config = dict(
    n_layer=11,
    d_model=768,
    n_head=6,
    n_kv_head=2,
    head_dim=128,
    d_mlp=2048,
    vocab_size=9484,
    activation='swiglu',
    norm='rmsnorm',
    norm_place='pre',
    norm_eps=1e-06,
    positions='rope',
    rope_base=10000.0,
    rope_fraction=1.0,
    qk_norm=True,
    attn_scale=0.0884,
    bias='none',
    tie_embeddings=False,
    parallel_block=False,
    init='normal',
    init_std_qkv=0.0262,
    init_std_o=0.0,
    init_std_up=0.0262,
    init_std_down=0.0,
    optimizer='soap_variant',
    lr=0.00377,
    beta1=0.95,
    beta2=0.95,
    weight_decay=0.08,
    lr_head=0.00597,
    warmup_steps=41,
    schedule='wsd',
    decay_fraction=1.0,
    decay_shape='linear',
    final_lr_fraction=0.0,
    batch_tokens=262144,
    seq_len=2048,
    doc_mask=False,
    train_tokens=1100000000,
    steps=4197,
    dataset='wikipedia_en',
)
Each number is 500 + 25 x the weight over its row's rms, rounded and kept within 0 to 999. Layers, rows and columns count from 0. Numbers have three digits each. The size before them is the row's rms in percent of the matrix's.

# down: layer 4 MLP down (transposed), 2048x768, rms 0.085, rows 1967-2012, columns 672-767
# gate: layer 4 MLP gate, 2048x768, rms 0.0861, rows 1968-2013, columns 672-767
# up: layer 4 MLP up, 2048x768, rms 0.0889, rows 1968-2013, columns 672-767
down1967 102:483545538485548486493486518478520506517477486492448552482515494517487467476530494512477501518471455458524499494446511521477534515489529520548467510502464482525513473520499487494490503484521543526549471462513476502516477474498508474453532497515504531520485479495487495420505511504469483498
gate1968 096:509493513476474525484479444493517522513527537485518512498531497514456505478505520500481494491516480475513495495492536457525503513485492479509486470484532429506458511510476504530472465502571486500462485536477501503538521552498471489497471489496450487499516487506451511509451523514494485504
up1968 094:494495528493465478540482426503536509510487475528541496485469527500510517499531477520524487531573485483523480507510506487531487487488511527462495503506496490524455496517500513483509485512497465459518467459481520500473496521537472496463512499520473521502506561515477522508513494504433502505
down1968 099:490544502490483497480484457493499478488482539478522480514447465501497531535503481476489493531488473510476513492520501509508522463502491505513532489512562465523463491519516456502495481528466505470505518501539461489507512510521531544464533545547524503510508522477461518531539468541445514471
gate1969 102:533512501494530535458508468484511454512522506476508515497486526484508497464522529476472454564507462498486502506491494478547536534470538487517502447512505553531525485481462519480521486477476502489513464460510457463479504488492505520494489561538527503514499467479476478494467492496500510531
up1969 096:464465496496500498507511544491477450500513514499552496491469489515520513510508503466473476485509471493539481484535512486512492457486490484490480522509505501511468485542495465480520499537540510500493520543468501501458526496494520479494505499500548545486516503529495490483509478494504490479
down1969 102:473507510472496505515501487496527511467495507520496440486457535470480511506537476545492520483489544483480496509500478512507470493516521482505502535510501473519445474497499506523507516549517436502502508521536498518513545524495447512503487462502543506525492494482501463512479509495498554530
gate1970 107:551496508554485468540516477473505502504502549492486485489498463454484499498529463517516493479511458507468550507505486490515546551494534521489459524517471492490470492510501519466469499491493518519506505454503454512503519503453511483470452522548490534480504520437539507508484512510510496518
up1970 106:453525447504475489502498478487507482457507500533404504505539505506520552476519493493463518537491458503500548556504520498467508462488468477503496504500492486562508549512493499488551546486487498518506496490505489496438488458508487477506492522527526462508491497500504493539467490523468483489
down1970 105:503478503475491467473530481470502519490487454502460467475484443468516484483475529468516481510551475482509467573493515473493522472452529512483533493502475506548495515543509495454508534488446498494537521481506498506516476463492489511478508494497520503522502483546498494473528503477524496476
gate1971 101:470471469514492509517494513514500471521490492513522459516523501482510472495497490499515458469499491455517477506508483519493505489474509515521488509485486510486505520443503480473487517487529502504454515457499472498554515513472516498485545442524541482501520457481530506511500506485477479479
up1971 102:519518473494481499525497503463542497482539472536498494477484462483498539493488499543530490548485443509513490541541510496463474502472491541526444496499516534498487481525470452483517490534481518485484482490488457463549504524464436518521498483535534466495571491463490482506478465496536483473
down1971 101:523554510474537493520483508495454494508515547502525439502474486510501470481477493512502513538494476509495530499504499471490517500504498457467479512494494509504519489537520500454477478536493482467524476495487547533492517507521497532473508554496492525505513466484547514487446531498518480488
gate1972 100:498435522519486459480467479485512505486525495449483461519501492478520490509508534493483478483480478495444509522477442483498553471498482476504480469407507489533498533464519510456499461505492523446505483493518521496484489541512505525507473526479471487440455512517504491486484457519506492515
up1972 101:535523546475462494515461512476485477489505465493460490528482530464509499511542514543528517505488511542458495452509506523475481462508502537502515535553489512511502517493456472520472510493501501494486529512530504512501496452504512469550501490486525483537518530481506504499462508477479521492
down1972 100:469527511569504473522483496526505478518551438531492497521522512470491507485504487468483519543513439548456474527571501513483506527494483465500501519547491492506458490527505474470459490491503493500542454489526473530470493501553486494546526504474521516518541473514512529476501568477492522514
gate1973 097:479512512521530490457479493504485498502502480512492498465535502515498503489530472536498552476523546508500603506499486497468445523517493527491504527480517492523512501504499517474517505449525447556464498514475532521497487513475514493486500537549556529458456510477513481484478506474512450487
up1973 096:507519486481498472465530487510485561483507532497456501482515495483515549501502508533510465563498525538524487498499493508504467487458467517527432496550496496515510484519528517498512501498533493537486485501517501508508524503488533510525451480513489536475499484489476516527493506471467480488
down1973 101:533504487481489495542508481499489448465486498507503561483508510477514504469476532513476473533536531526508504489544485484509459467504474480514477502482515500520514542444457496501501480513513517512474477514542461483540527521473511500521499501513476493496500495480540482496465520454512472511
gate1974 096:484485503515519528532476506496471499522474467474485489473524474521503520540539552514548489554462525473478501501506493447499492474494479491509514454480524514470489528533518478470529501470457505519463475487546492501500445522472512500510469528541495486479529518471464475497496493494476520496
up1974 097:447491523509471514543444462473464512476496538466521532509473481494495457496505554495520458506488508485519549496495485494492508518488514541531477547464480477473545473492526485513517524505471463535490496494490507496489492508513505475500460525475509526505546507506514505537519519510502518500
down1974 099:517501500482494526494533457496505458522470503498541521527503525486430492502520481510479496483481495493515544495513475521530502513458501494537515488457543501461489517481500516538556525438506535487496497521496484521458470536495538491484529487453485509512484496511482576484507448481489494535
gate1975 097:522473491508511499500533524485490501543455536500487490521477524523481505472494456495504501512492478521491558509515486488497466491462497519508533499466472469479484488527477463474476497489503533491496486506511456479543494523508469490557489445459498494491483458492494464451516479519510465474
up1975 100:486538519531476482499493526437526502499502480456535501509513531539516496533488497492517502531503508522468465520492516505471507510518484505514494479541502500473476476497475457497489480552454482487478507480489499503491501506503517489482463507474501451520518527528472513499485482513511529474
down1975 102:460480487512499473463518521511489485487570485495572503467505462467539507513541497507540514509488532483520471503540544427534474535479444478556485479547436506499469479478494497487519506488541554549497450517508471473494524527498500467455524478562497478481498516549478536510489521461514527493
gate1976 092:478475541494522523493531490491481560521493469497507481521533506521475488544499545489462508506470521466495522535473500489485499517463503489509479488547476505533470501500541517524465445514507442494471485467490496521468528533493485497499471441528504469522526528448506496436498525501484531510
up1976 095:513510525443513501469491520507537508445547530484500510489507472535511489482483512533453486490475541499500500558500504498541465501439531505508506508507491496527488480506461500491473481482469472517484551494517491548521461529526523522493499453501509545516459490486528531503482541469475446427
down1976 098:439475511512517513514505486506489488510500503488513442507455491520495526537522453514516492539441508513516518482508477496502486503509510514474517507498512500515547468502526502497516494531497488518524484503530514484483489505472481464519502524539568473498479523457506484490518532480496501506
gate1977 098:533502497473496505472500490507467489483492482498473512529534502530487517456477468474489485465478467465521495514490479496508529482478490492540523543531505501495465508498463510484514473497518478506514515493503496489496450488508493539504462498483496526509454447473526496553490469500525533500
up1977 103:505525493497487529438548470498493477505467510527487511489489539504521454470502517493503451504481503486505483493472526522489510510514494532488468512540500470525489513486500460486487507532501480485509521533459532562494492502532497496477513495467482508453509513474502544530498464526500478514
down1977 095:484459480528474499513493473484517474453457510476475536470493526496495555598503504480484514479500536537474501468492494485497473494517479488461463525485502517477466507511549497557472540510500534500531477434500485493522437488484492488505528491487519483536500484506490472519528505523486501531
gate1978 100:483581524470558523500482500513516488473498529451512503501471495507476532491534545514493565539509513495479501461502494501545540510503480478468465514448488501459528526517467507520522524518476515548494509504479515511491514524520465507502463475502524518488526483486493490504476491482495463500
up1978 099:499481509506522505502474503492507470502539495486504521569492464509469489420502488509503471494519500516503497512566523492535527546491530497505505522488466523453505484512548512493499527510502489520488469508496440514479479534502516485472466495490485512517497486451521504495489502473502537521
down1978 099:493510509528543519491504505479466478527532504444485529531482452526500492504487476525478488453523472521467511526490495518501490495505484531524483507502555504495487530501485515447531513479571488509491464482540505491487479439475525510518516507548508466461507488478526492510513518492486476493
gate1979 096:498530495449501491486502520486528528507549530512436511521507473489496516520509515508488510518507470495562486492549475465516518545479496524496460537519512471511523550472480519469499495505543502479499478529527488470474519536487493510496519513502495522525495478471494514508476503505525489507
up1979 099:465493518487483490502509502533492463501537485478506489510468486505497505468464521482446491482494509467473502445477488484514543491524473529509546512555520497521538484506488489539550485482500479458541514493476489472542483501500488485484463475513474486491538492510496518525486505495495510538
down1979 101:507485516467495553521540482523494539503481507492505467523521496540519498500454481474480569500514520508501510509466508557526517495529565521516491501524501486518446481443527485547529512537513518504495484472542492493490531478524486505520483507476509490471528510515530510501499474516502482504
gate1980 099:511478497505517501506498492494491427530501492467473453485511511480527484501477497523484509481512495498512503507503552486517497515505519457481508513499544505466461528496504509508489524469502515486490462471516478507533434558490472488505506528514528534510524479524525499517505514511504464472
up1980 100:534488487505469465525501493530466516505502485497508507576503500543529505507479525489555496442505512471510569482488507496504473489537542463511492491539508448518435546483488506511516470482463492499535494464479479519480435502511506508498521493511549494498521504498508476481496471454523495519
down1980 103:551509526501471471479501490499493499511451464519468484549541509422533488517500507517513422468526532452477534476521519523483479518500481530492501537476520463529512523519511485536506493467494485498472523457479496510504474526506495534529489503499504484525498503506513519531469523490486490532
gate1981 110:475501491524520511486508481515498488507486488466507545500482419517486523497547517499530475512509496540494497421462535488510462530502472484516483488489469521469507484536481499517487489474487506482501509513514468481488521498469501500458494477479500476488486531525491513513514490551522509519
up1981 111:506492514540513500515536532485477518504482534539496516517476502496505493523521461503510504481505473583503495479440487530523485499503493502494481520484469503516502434521464511487515517510486504543511508537501533492487511506493472481490501477486499524481507504498535489488556509509504538537
down1981 104:498531478519488498487501492461474484449564513524488529488523535518498461510571523518469534495525489525523451505517492511463473532457467490492458501485503475495541537538511463545503488544486503476505533501512470487482509469493490495491496538498519501510522458503480535494539501528509523508
gate1982 098:547514487495511500545522486470445510508451470457488523493548490465513547449521505521460474499500505472493517529503524520515528518490482494509506484489486496483499502509480474442484506487507491544481487460524508497515497481521500466547536536527495495525488557538527486470478476478488518505
up1982 094:531492500521489567497510488490535493489490512540514507506501484499491548508505466493541488540510536521518492527479491539504527483489537543512555544506470501485531543529515496467510509537478494487478531492526479559531503470529558472503479483508493502546465533516589517447484466506523498497
down1982 098:465484497487514556512470508489497537524462515507494479471511493450502480509446553510517532488532494480515500489458516501481521481474470457462495498522492507517506504498503494502482557478490441497500509502499471544514518462480486479528464480476504493487521492479491521514523503443516483480
gate1983 096:504498486529520477504504516474543464511495486523504504518482492525471505467536518503481468488468524503489517466483520435483471467543513501504475496472482482491506551533498569456489489509470532496484497489497495532459517500546482446503476506490484485416484501527484508491533504505493477495
up1983 096:491480494483526490481503509534537510490526510466534511501484432486534476502477513497499455488529496527519532505497520513461523468471528536497494504500495525536509492477491496491518535502452481497509460500487520502501498476474530491546520455517564497541497500473488520505472450518552473530
down1983 096:553536520484480509503476557493483483504502525463504539494489459512480495520467495474539479518482502517560499522481539517490542547474546545535495534534504507475479483537492470471485519493491486528497530529501481492509451505533506485492495477464535525532520497550516527483487508528471531564
gate1984 098:492461500482533512529471522462535515508537492535455482477482476476453496499509510514464491510509495524512460470510494539509514489502528499546531477511527502481435506507508546493501509531490461535519556514555512556480519488494508584509474529504522523484501516507517497542539510484506481483
up1984 099:510481495574525503532484526508483498512482511486475506517557525494488489477473495544463498500515511528502540500481526467507445492464476520466479515476502528498487522520505494521490491512489519455526503522478507480510502505506523537499539532504524489501505453557506473517507515505515504490
down1984 102:493476548515526444507505500546556518518521499468468494521508517506512481551497490528533466477503512517471501505523500494482490481462471489486488529481459516497492465519502501511510497554494494528466469507528504548472537527515454508480530531515557485492503490473490534481519535486518503498
gate1985 097:519520477452487492544509486489482525540545497486484477539506477486461507487559477497502521540458558487509497548544496488497523488503506507463474473483470520483480486472502484507546524446475483540480516491521472553460469501525467530505516485505509477470436477494508468482508497481538531505
up1985 095:499469510475479496474498516508488522505523518519476485469448508480548516511485500528485501488498502540526495535494539506482508516519490483478514511505522505467488519498519451502517482501544532507498523499541479518481528477482471446533427465491495504492530470509518474535443491519526489542
down1985 100:518483515486462501508487444466493477497501516491505517514491483462516508517480489489505485478519534481501507502532535504500488525538471508515503531498471489492488489478432446515510490526492550478501484509518494476441510521494490507516547478503514440470482459503493484539486507525447488486
gate1986 113:490488467543485506540469521498537480508493507511537466482534527493556519479498517546498528486484479496543512463484495517553510497486523522459496512507503539504552500523507517499493495466524465473514492474503498477497539466469502556531546520522497529529518553466464491507510483507469473516
up1986 108:479480479519515528495498523569512483498482523494527526505508517497476513499508567533523489473474478463502484502526544494548550491483541524492487506525537479535504516529528500529528460485507495494495490460545535544496494521493522479486526534470547455512502502478503499480489508533452514494
down1986 100:513478500506466492539505484497498512557495519511537533471475507558495489485491511474490501511510467500496492503493514527479470518502482496531499489466486509506536497487491523519480469516467489454452464485536506465470486505531526470485492556491487491513525532497468530531463466497520454483
gate1987 097:506502511466528503480518496555504502487488507478520495503552503472528515516521498496499473504516489515495500492515453538470499549510489507468492481518492472490461479490465481445523461466480514497552482529494498522508480515489487494532475546518537540479486529493536471487462541467497485477
up1987 101:506483516529469515493503493511482487487529489492538499460528463443527507505525536525453504453496544473474476494515490446509509459495534463470498508494510470535515492497498521488525466547498506476476506494524516522480466487490478486475479552480504476482490525536490526513514553491485507491
down1987 098:493503483490496494552489469479517519505485510470512512494477498452455482482502469513529514503529532496486473475508514502532479508514503520480499506529507519508493500508479487499496527528489526498501480520516548499523531502551482566507515510519469508456521514516500455487518528478485515510
gate1988 098:472484490465561514507467479471479524484467485496502480506512509505516491467473483478467454458498492505490460508490483422465481537532445512490479478451492486447487552478495461494453446528484536491519427504533498520466470522434491501470511511472554472488487495499523493508517463546507506500
up1988 098:485532493504547491493479491525500500490497492501475446541504515497460532475508511512450537512530517480483443460482510531491493468477444473449530510499483513492507533481518492467484501491519504486458477463570546484493491529499506483502506496521525488514522497471493464500499470483505499522
down1988 097:471514476531480515456497517445485506474440489500488489484503475558473510509485498521535532525495509505516508517505517520467504509508477504481502515511480506486509487490483533507526562510496548549485480485487517459520548496511486548469530451528503520562527509503506494504505479476485487536
gate1989 103:497482531456539455524527484517497528537449499495489483500519517490481525573496503468466497476492490522464497539511520541503523496513467478479500483509510474496494485467479483494529477470514502472500493510518474484523513511504506506521498483506545500479504489491505526450533491500490457505
up1989 104:499508507488460510515483495498532481582544497508497541507512533535511502534510551498481463476511503505551495512489514515484486452501476473484496514467470515508502499470520518489450483516514520520532479502487480491450484522491496471465439514520500545490506517498512497484498557580481489505
down1989 103:518509501489488549538524517486494518500505497502525520543543488554559487536539469490503513497466477556534489489503505460494522471494443469555508522500467518484513506468513493481497509538485511515523495516509540457497482491493477501485458488529518480469491502488500473510514507525479462553
gate1990 102:513558462507512487481463453525488471488513457521521488558521485557491496503497490505483490496473512515488466493463491510492517489494489504504505493533507531494482519483546477491492529457512528516526486500498496537510509506477474513491486518499518491519548504528508518553535485503494465498
up1990 100:485513528519474471490552500470509492472511483519465477526465433473520557532527486475545516515515492449441518504471523506499506522491501478502492537482510504543513493491506527475532460470464459502496506521513470536515556476506525503495523476496524465519519496494535535524490532495485483547
down1990 097:450526488532497523527484517521516493489455524504526500548509522525521500490469469468521523481497474503500475464491506477483499459504511494499468528484485513474510507492485488539507507448498503487517481501527556433441503508471534459506489478483503504506496513480489510532526483475514502468
gate1991 099:444524498516507442527499501492513482522511512484489508521517472539543488483508476522522465504540480499475501534493529497430512520456497462500457469502491495526564528513481470503505483461480496515500502484541491543489510509534502506501492486527504504501522488532470488455487462486461513496
up1991 101:493542525492501508502503513505454519478492492501532497486504487500530502480493531543475469482506517482481476457503489462452509472502487499491473494518473503505516534521520496499532536481494456560526507538531490456505463482504495530506551490523499516527480479514525511475488523448515517539
down1991 098:554530484504488490510513543500555473494447490455506512530507498529481501473512485509534507489542476520470555481513537505517481497525542574507550554509476494456529495534513491477458474518510488519451500497535480521493464470508494504491480491530489478486523487504496520536492434561533465496
gate1992 100:500506510474534488501549477462527463438526510464475512461472508499534506543533492559551503491520515506549532513486508465520509528470508487498488462479494470535519486512494532444505464502504521482491462510520521506497491487525518510560456508511487489488532467553518492494472513513511481486
up1992 097:476516477503505541510484477499473517526496499521490436464490488521491523488475485486513528524482444492507472472505559520501494524531486462493503508525506501493472511493532514504495477487507463482471489523493494479521470523487498506546535502472488475513471530480497504503518480560470537543
down1992 098:507495507486504483498453510472496476497513485529525523502492483472485530518492465528524503534489473497493517521547511513522479508539499482489524556433527510495476502475479519471503507535513456526502468456520514523539517525467492504537515477511508511475464500494459455507526472500494518500
gate1993 103:492440518482485494500490505507519474521525469504477477472485462531526449514498514471520469510492480501528514545496505537529514446493501492520460486491513491489483452473501512524454476498561486514496506510494494511497494514473472489500473520507488496497472466497473487496449503503563505496
up1993 102:530502481560557437487515485493487509450475526502509525488514535456508464509550505462554527499513503529500491517493506516522468500522449505476525496496523490485508515502488529481489504540494470547505467478485481474503492509509480514561506509493491482552468494538480510511525477537534492528
down1993 102:548491533538495511520489504502512460499483479480482459488506553515462502525482519486529516545531516501469454464521472499470521481539516506550544519504493496466497511543482480511531506478515473531485536471444506476480510510520471489528508520476487502509496482472447486517470490507508494498
gate1994 097:489485530517506545485463495499496487510552499511522469540514539503539476493539568502508515563496509503516503505517550487515489491504525424529529522482484485491530501520477492459497475454541522480509496529511465508514459519491530485483511489526507483477530485535453408532465525508489531526
up1994 101:464507538472512508490475518522530482517545512532509483523474518509483513487484499509529486545467495493503530456504509431502493469493477473524527542527502472503563502518542474491471489472520534508513504546480478496511488460445486456488525522485511482486509502505483483497513492455494528520
down1994 095:514504497516503490495508488492506502467489485469513490492495528495489518504536494492464528506528493527544520506462525465467523515470504519489485448481494547540527495516504467535485491471474483492516506538462514487521510537522473536477436515519520544497464495491537482469466510510540472480
gate1995 096:478512496515521494484439501500482476494486476529523518493511508516525493478538475492490471495512521504519484543521500489487539504463494521504475513455481506530512463494504478466471491469516517524488451516537482488507516470550474487483500497531517479479480505513522486499487478507508467480
up1995 100:476461465526485523502487524480513470477473499485477503486489511505516490512482504494445533507488521494475539532458526458493504454431462511504472494434505480491524513486500503475485563455466463493498474491508501519531477498501506493492490513448483497447508502478570529511515507469525544483
down1995 100:489514494479564495457464507493492479548488522473499519484479473478498515536512490470512469499479553476504520531506532500443553466507543489516453503495498537490488415492460473482478512481536500510500507540529475546484520478525479493499552483444519524450525485501497537481515520516503453476
gate1996 099:485487476521492493525502454512501452504503470497531481505502479525502499514547496457493518491471510470550499482537497482510480479488469544494504499519469517529511555503497477500499498510473494525485537468564492484475496534481473491501497494485496509581464532467485535489500558528470485504
up1996 099:491513549509487545467515508501502501515529531502511522482436495507502489463527478485479502418463509501439493494518466477499467505492513489534531483471458520481546488492524533451535467462502468496487529482510523463553479494482470507455516529587476503494493490514505499498457513489539499482
down1996 100:495523490519455486497526508525526508532483500496492517500476485479481545487491462523494467471469504494506494515507533481522458495455493522510488483474501475514471496502516481536484527492480490476478501510512536505488491567482418512497499454443483514490506481496472493520499508496482545485
gate1997 097:533450494498463494459483528479523454507500470507488529539466501526502465453495541533464487505505468547448531505477511546462524507508465512503487415498520516498491471511493485478510526534464466456515481536520493508485523518504493514525495499485514474525481532538535468501499528514460465503
up1997 099:523480470478498518515517530473494535535471534511512510527499523563475504484490509521494493515486528498494480489467501497491473493508495548504488424472503502502506457531481522505448494489495438492537509532525555521538521518474519526516472494478502478473506504493505515469490482529478534509
down1997 098:492467513474493506479508449500511453534469502471500502488493539483511453548485478514484530499531526517491518462503521464500494479534516494504523537507504499484467474512519537527478501503498506491512506491537512480571502510439467527443489529517518486468525507499501481497500501479492518489
gate1998 099:502515501532478503565545511527489491500500474523467506495471505478478549550489473480490474515480545478509487463445473506534520501528517458479540509500494516473466453480503480491527527523521507515513497484520503449466507512512517530482509475515487477512505450442488530470514527479529500506
up1998 100:531529486451469467454529481482488560491455477527485482469501511478528494495496499508484471450488486564479509540477482500483531489471477493508452486524520515495510529498501515503492503491474487504509489492489525506509528551463491489481499511511522477522504503477514484492528510486467512503
down1998 100:521475512497471484458496492475476522491474465483503557446488514478509494495474473512442494489500501498507522502511504466511490528552519485458501505485513470475486492465534484464492477469532463492488528481510467503500513490558503475532503436502504504449513530515499498506458550498520471495
gate1999 100:491461540481522489516506471489508519481432490501420508595467561476511519504483501520479508524524509487518453492513512481489473504524499509466491503462496552476493549451504520505508480496499543502510479499498522481455478513476500483524475474493476486522479556519508476497472479508490487513
up1999 102:542472508532505543503514482506509467532535487463494506499495490536504483533527496502471499514466474449450501540465520486477458510490513552488514525498497481502469479499499495523508505510506496516532447485494533502530477526533526511526518553504513495498493550483473468500511508498510479495
down1999 101:528518467495502521504492559515462479508500445449479547525481483509517483489505529524501537562479476527514485534502512522509474515486520565490497530533551519508495481500478445533485517491475507518483499510489477497506507489498455530509529549485472500489496482519475518518492530492491499473
gate2000 095:538545471499523511459549521464545456420516472507498495523522497522480522516473522502517495525477450470530514515496490489527516502502494476543504505538502499541476532506536521500532509492496534475499464490512502494432492478526503526465512540466488516476544504510478531539476538548533524555
up2000 099:494458512460521533478460507536498482488487490489455489508488567505513478519549496488507519500477475506482531485488494479476473537497532456524458517476482438531487479482431519519484507513501494491492508525520525496477536467535513495498486506524567468548507513448505503493493496500463497511
down2000 096:492536515501511473512488509500512556543506560486506479502551523487535524488495507458513538502517463556521533481480525521461475501510495524466499527502474492488490529466449508498466447485522449484482520461491518494540482551495469491467540475493500473528496465468496505495525484467490504474
gate2001 097:512530484499468484490509435467516462510486511527509487515495521471509479505511466447516472530487488488481496508517476509475501469492516533533488497525501523473480530531465490462495495515485510499492489515537528486495516525496501511575452537480451486492519517514455542442513464497491537487
up2001 097:513466514528554494495472522467494501512516502431534543506511471519484496524493478509523483516466462471437494493452481466508496510539479526495489490511485485478511511463537526538488487478473496479565499506517487525481503500509465523461513474474500465534503527514499437502493501517475509492
down2001 098:528512475530512480495512541492541508551511498471480480513528470468496519494525521495512536482500518473519530489558537497510525493500482486492488499507527525543508528472480527509512504507506503495498489588519499492468500508516536528511494500548512478496513467517496468551469496506474501500
gate2002 099:487527514505493518490482463532543536516510447512526496532462477530491513466498477476524476507483482487479478515508501512527516474499490519476473464512508500501497534493484515464501452513506482516511541487493519466475543487525532504477536481527487489507507513530523504545513520550512502499
up2002 098:538512488485466507496479487523477494511524501532543471500510511488510502486509533485437483510511494473503508509487540500501521466439477462508472457522500490522529478508467475502565471501516512486473500463514505483519455532504493508539482511499548501549476517495512535535525483490489486478
down2002 094:510498482496558490476532498503495478483554459526553486510502482507507474486501493518487521518480519489453475494521461490541495498482542498495503449531507507510528499474438533487481525547485502499530489484481518489487480538473489540486528507466525532488543507518472452505511482531479518512
gate2003 102:473470514487524493505469521501453482479473539500507433457530492504467514525491433505528533498472491472495477485513488492512515452474495472450540494444517509483510475460527507484507523545481513548522569482562513526492511506539506530503506477475535532494502501489488501510518500529475501511
up2003 101:543457500532521444518489478472526517508468519518528509544501576505429491481491501508506529496452519508460483465514497495495521524528496495493514505504506493498492517526487546508477508458512495531464500507464497465475440461510482537533513532507525446496530499475505540502458502495475523504
down2003 102:537481512535525460460535510487520479533466530484491507476522522524457503517544495514503527547459555501470507498468481452503515490502479468487494480466474478549505520555529539505435509543503476531506546500527460511514466525496458508548484512509499501554482489492453489518476500535495493498
gate2004 102:527517478488505500509492491514501518502464465480527560500487489514516450505538510490526527512474525529481492543485503472519548514478542553485514475466497522468515505507516520492534510461524506555502504525532531507490522535534510503463479467517531456483487512482484509534500563495511515453
up2004 098:506502538457518468525497525484510508523487496470487503529492516500517459478498494474523463504507516502547482507504434492516533463472508537476470517491502530500492445516492500478522540481498493463519458466491520491501490526541501536482475475489534519524523501538512523432486525479538516481
down2004 097:486513476498498464528502470506521474475482492557505533461493487492546510533512505488495483512514520476495515490449480487527533563485520537487525512479516480533471502537501529461548509497479507485488468493513473492517507501488495504501522462562489489466512554485509494520510528447481516490
gate2005 095:542484475516493505513483475488571510464563535547530499507456512504514522516485479465534494518521512505506468485484474490535524545513470521507493473486493489472460486486538540463477541546465490488509485504537512535476546495498486511497495528515540485452515489472467510531515507484511549455
up2005 095:494510516470508524520489533501494507491455489478482455471491491518489465515464521552499499526566522539527501536559552489511473496498476504494501513494522524490470532528517482564498482488505503536506530485499458452490466488495540523491480491446507477479481507487519541487458528482451460554
down2005 101:496484515539522496450510458466509460524489502490483512524503532489524542522493501472536499476486532472478517490530499477466522460464559483500490491481518519526507518503490510450486531512460491515509486500472452486510528501523512518461527525522500493471493451549524521521489489477456495526
gate2006 100:479478441493520491525495473462546503483528496518528515503521507483483525494474489514479485514483516528492545506495530486513511512460464475488546520501514542480499493483517470497498509521475519501489507487499510487500534471526478505492495467500502547521503465463507487512496509469478528491
up2006 099:495446507510512510512488535528472524468517494501526488549490496517511520491513474464529480491500538484496486484477476548482518487534546541487494453470508497520490507532528496518512539488519550530517526550518504516515523486464510484532534522492497485478482491448536510527490541506493505472
down2006 099:457484494523492520531466483504513516544481473535506553489501478505481496470483495499484497527538479522571531482485474530483478474525472499463461526504510487440503540568559486486518471507523514477520485507441455488486501521502455484490475478524521512503514477447484471479539511469476476484
gate2007 099:506478520493493497517481467468503556453488540484540486494525505505515459445475540546488464526461509502487493530557507504531519540510502517487559481547489461459494507545500497473478450507462488488528463520519534477465457522504472516546452519510530517494500531461507480505486518478549501494
up2007 101:498480524466531548477466484503535492500511508487485490490537450478516527490492519544496486491445522498499501492497493560502509499498526471522481496515471525526488512497482488487489458512505523540492524527480524490524436477508554445557500517481493486528498444524460532495460441483542474463
down2007 100:504488465476486507463490511522513467523525490530508486502491483482465461497491527523524532529515531477505478533482529522513455521522526531524520516518491475517544545478530482478462506480503581484532497484481513451448491487463488489524461509485488445502536476500480528497545519475514504490
gate2008 100:478499511517486425500499464503509488497493510502477468461500462480506499497474485508509489474496489487499477517504514474496492502517485490497474495551501510523519485473484524464527515473498473504452524489502505477544470475526477499544492488551456547463541505450535481486459488476509422462
up2008 100:498483488534495514490525544524486463510460494469498559489506516507504521499485523541475510485495508506501546469496431477489491495532525545486480491517510515485497487482507506526465458533484514492504464502487523539460541531512486465493508504499470490507489477498529519524514490542441505479
down2008 101:445473490525482466533496490496478501519503495479556529482514474501487534451474502474506486510489456509515566512480487493521471486538483457491529533465553533545467500505533458522474474500488466492491515516486495528533455527519485476500488542548527517473477514459442516499507481476521488510
gate2009 104:514532462511555522502517481510499506481523515520542500478496472472471459538467476536555469496502479503452491457493504508509484460499434546509503507478521493507510548496532527494498508485497451489470419476528504484513527513512429506449525502484485468487524471513485489499496451495468464550
up2009 106:484487483508552521498521498502546533495502511535474505538502469474455464536503466491506490514472507487452455478522550496490535501484483506471510533489505487481503511496519488480490572517491493501471514505484477464498469522538452522459511460489503494499542503520447525477494468465489515469
down2009 102:525525555483476496489494488519491487531538500547472503540511493498525512481522490549495481529450497519485487498498512493505560483453504520530545538522514492523485491470531477511471497527494520514505476479498500487550491498479480502489560524537506486504555461520484446513482476558511575494
gate2010 096:515497472508506490511491521476486535519534500487529497512500545479506470533479498441507521454507462487481520520495492526496468503510486496536459521522505538531571499495489514540519534466502483496485496507493459494517530435459479523505487527542525451529510501471500491507473470464486533509
up2010 096:513511489521497523527533501515502448506538485444515486473511531539513497492509448498503462508479504494522497531524494522496457486527498484503502520487498462535519499481492528485501502509507501522583484480463483509541494484503537468475530500462508449490542462502482490507531519483539497477
down2010 099:518497496491479495484514495553454504505511478492446456490492491531512507534439456522486527504480518572518450492547504537429499511549517490492463499499491468514478503517456488552475479464507495480475494514473527492492531500486500492456480499518534486512490494492488494504529547484524506509
gate2011 101:526540462511491493527526490524512452516503461521493511484479486520480497531480516517551535500496540546479522492500553528496478486526524504530487510458491473468471544500500488479498506507521479517565498500494494525505524491460487535526485512503534492503483455496508468503484472503531488507
up2011 098:517560465470542494482504464512465478502494515473487522480520521521502485488527474524484520478454517539505541522495483505513477456513493511487492524503536511497468492518518544510512471533484533491510489534481523539456510479463494509465490497499500504522522518519504501503516510469529487494
down2011 103:519486496527506487549499492493456462481514463476488495484448503516515514520504500490549479498512576522512510492482452493538509495494506507555491493507462508494523485497497520482440520523530507469492489449509531510508455508475563518524551502504528452503481493548473512468521477531497481487
gate2012 103:504510485470470506520465516512466539508486530509471487488488481519533488486481484452477523503531504479477557505499535517522494480496519476513492476483534464491470486485519490497461485457537491526501539444463475496492507478491503524515512522474462475537550489498524496530481490439555530513
up2012 102:505517518466497482520523516547498506511497503494556516474506510531509489492488507568509499511472453478511482514511549513453485495509497496501505509498479494509512503484496501522480440489504538523521502498494461538456532495523507543473453532507508483502534489502491510492519559540516525505
down2012 098:439432522435476508519500497526510462447478508553528492490521522508509503473497490497545501514497508494471517499499511490515487490505479469496488500527519456538536508512464520487510470509476521484482471491514499519519498492551486513508485501470463511493492515514496510412510485505485540560
gate2013 099:449520471471530508503510527537525496525522496498489508437519518548483498508485531520472500474508530503507503488518519488515500426456537502504481491518473517528514503539541501505545498502488497568498510473488494506493547483519477508520496495493528536512514472501520454513500517422510541442
up2013 096:475524517470490503507489490525494548403498469499517513527445491522483501508484503521481509510522500476490489470552469486477534540548491511509485503480490468497486440518478481455501512451526525507490473527511475523487493527468495529479499478529512534524500520464472491560500488533511515514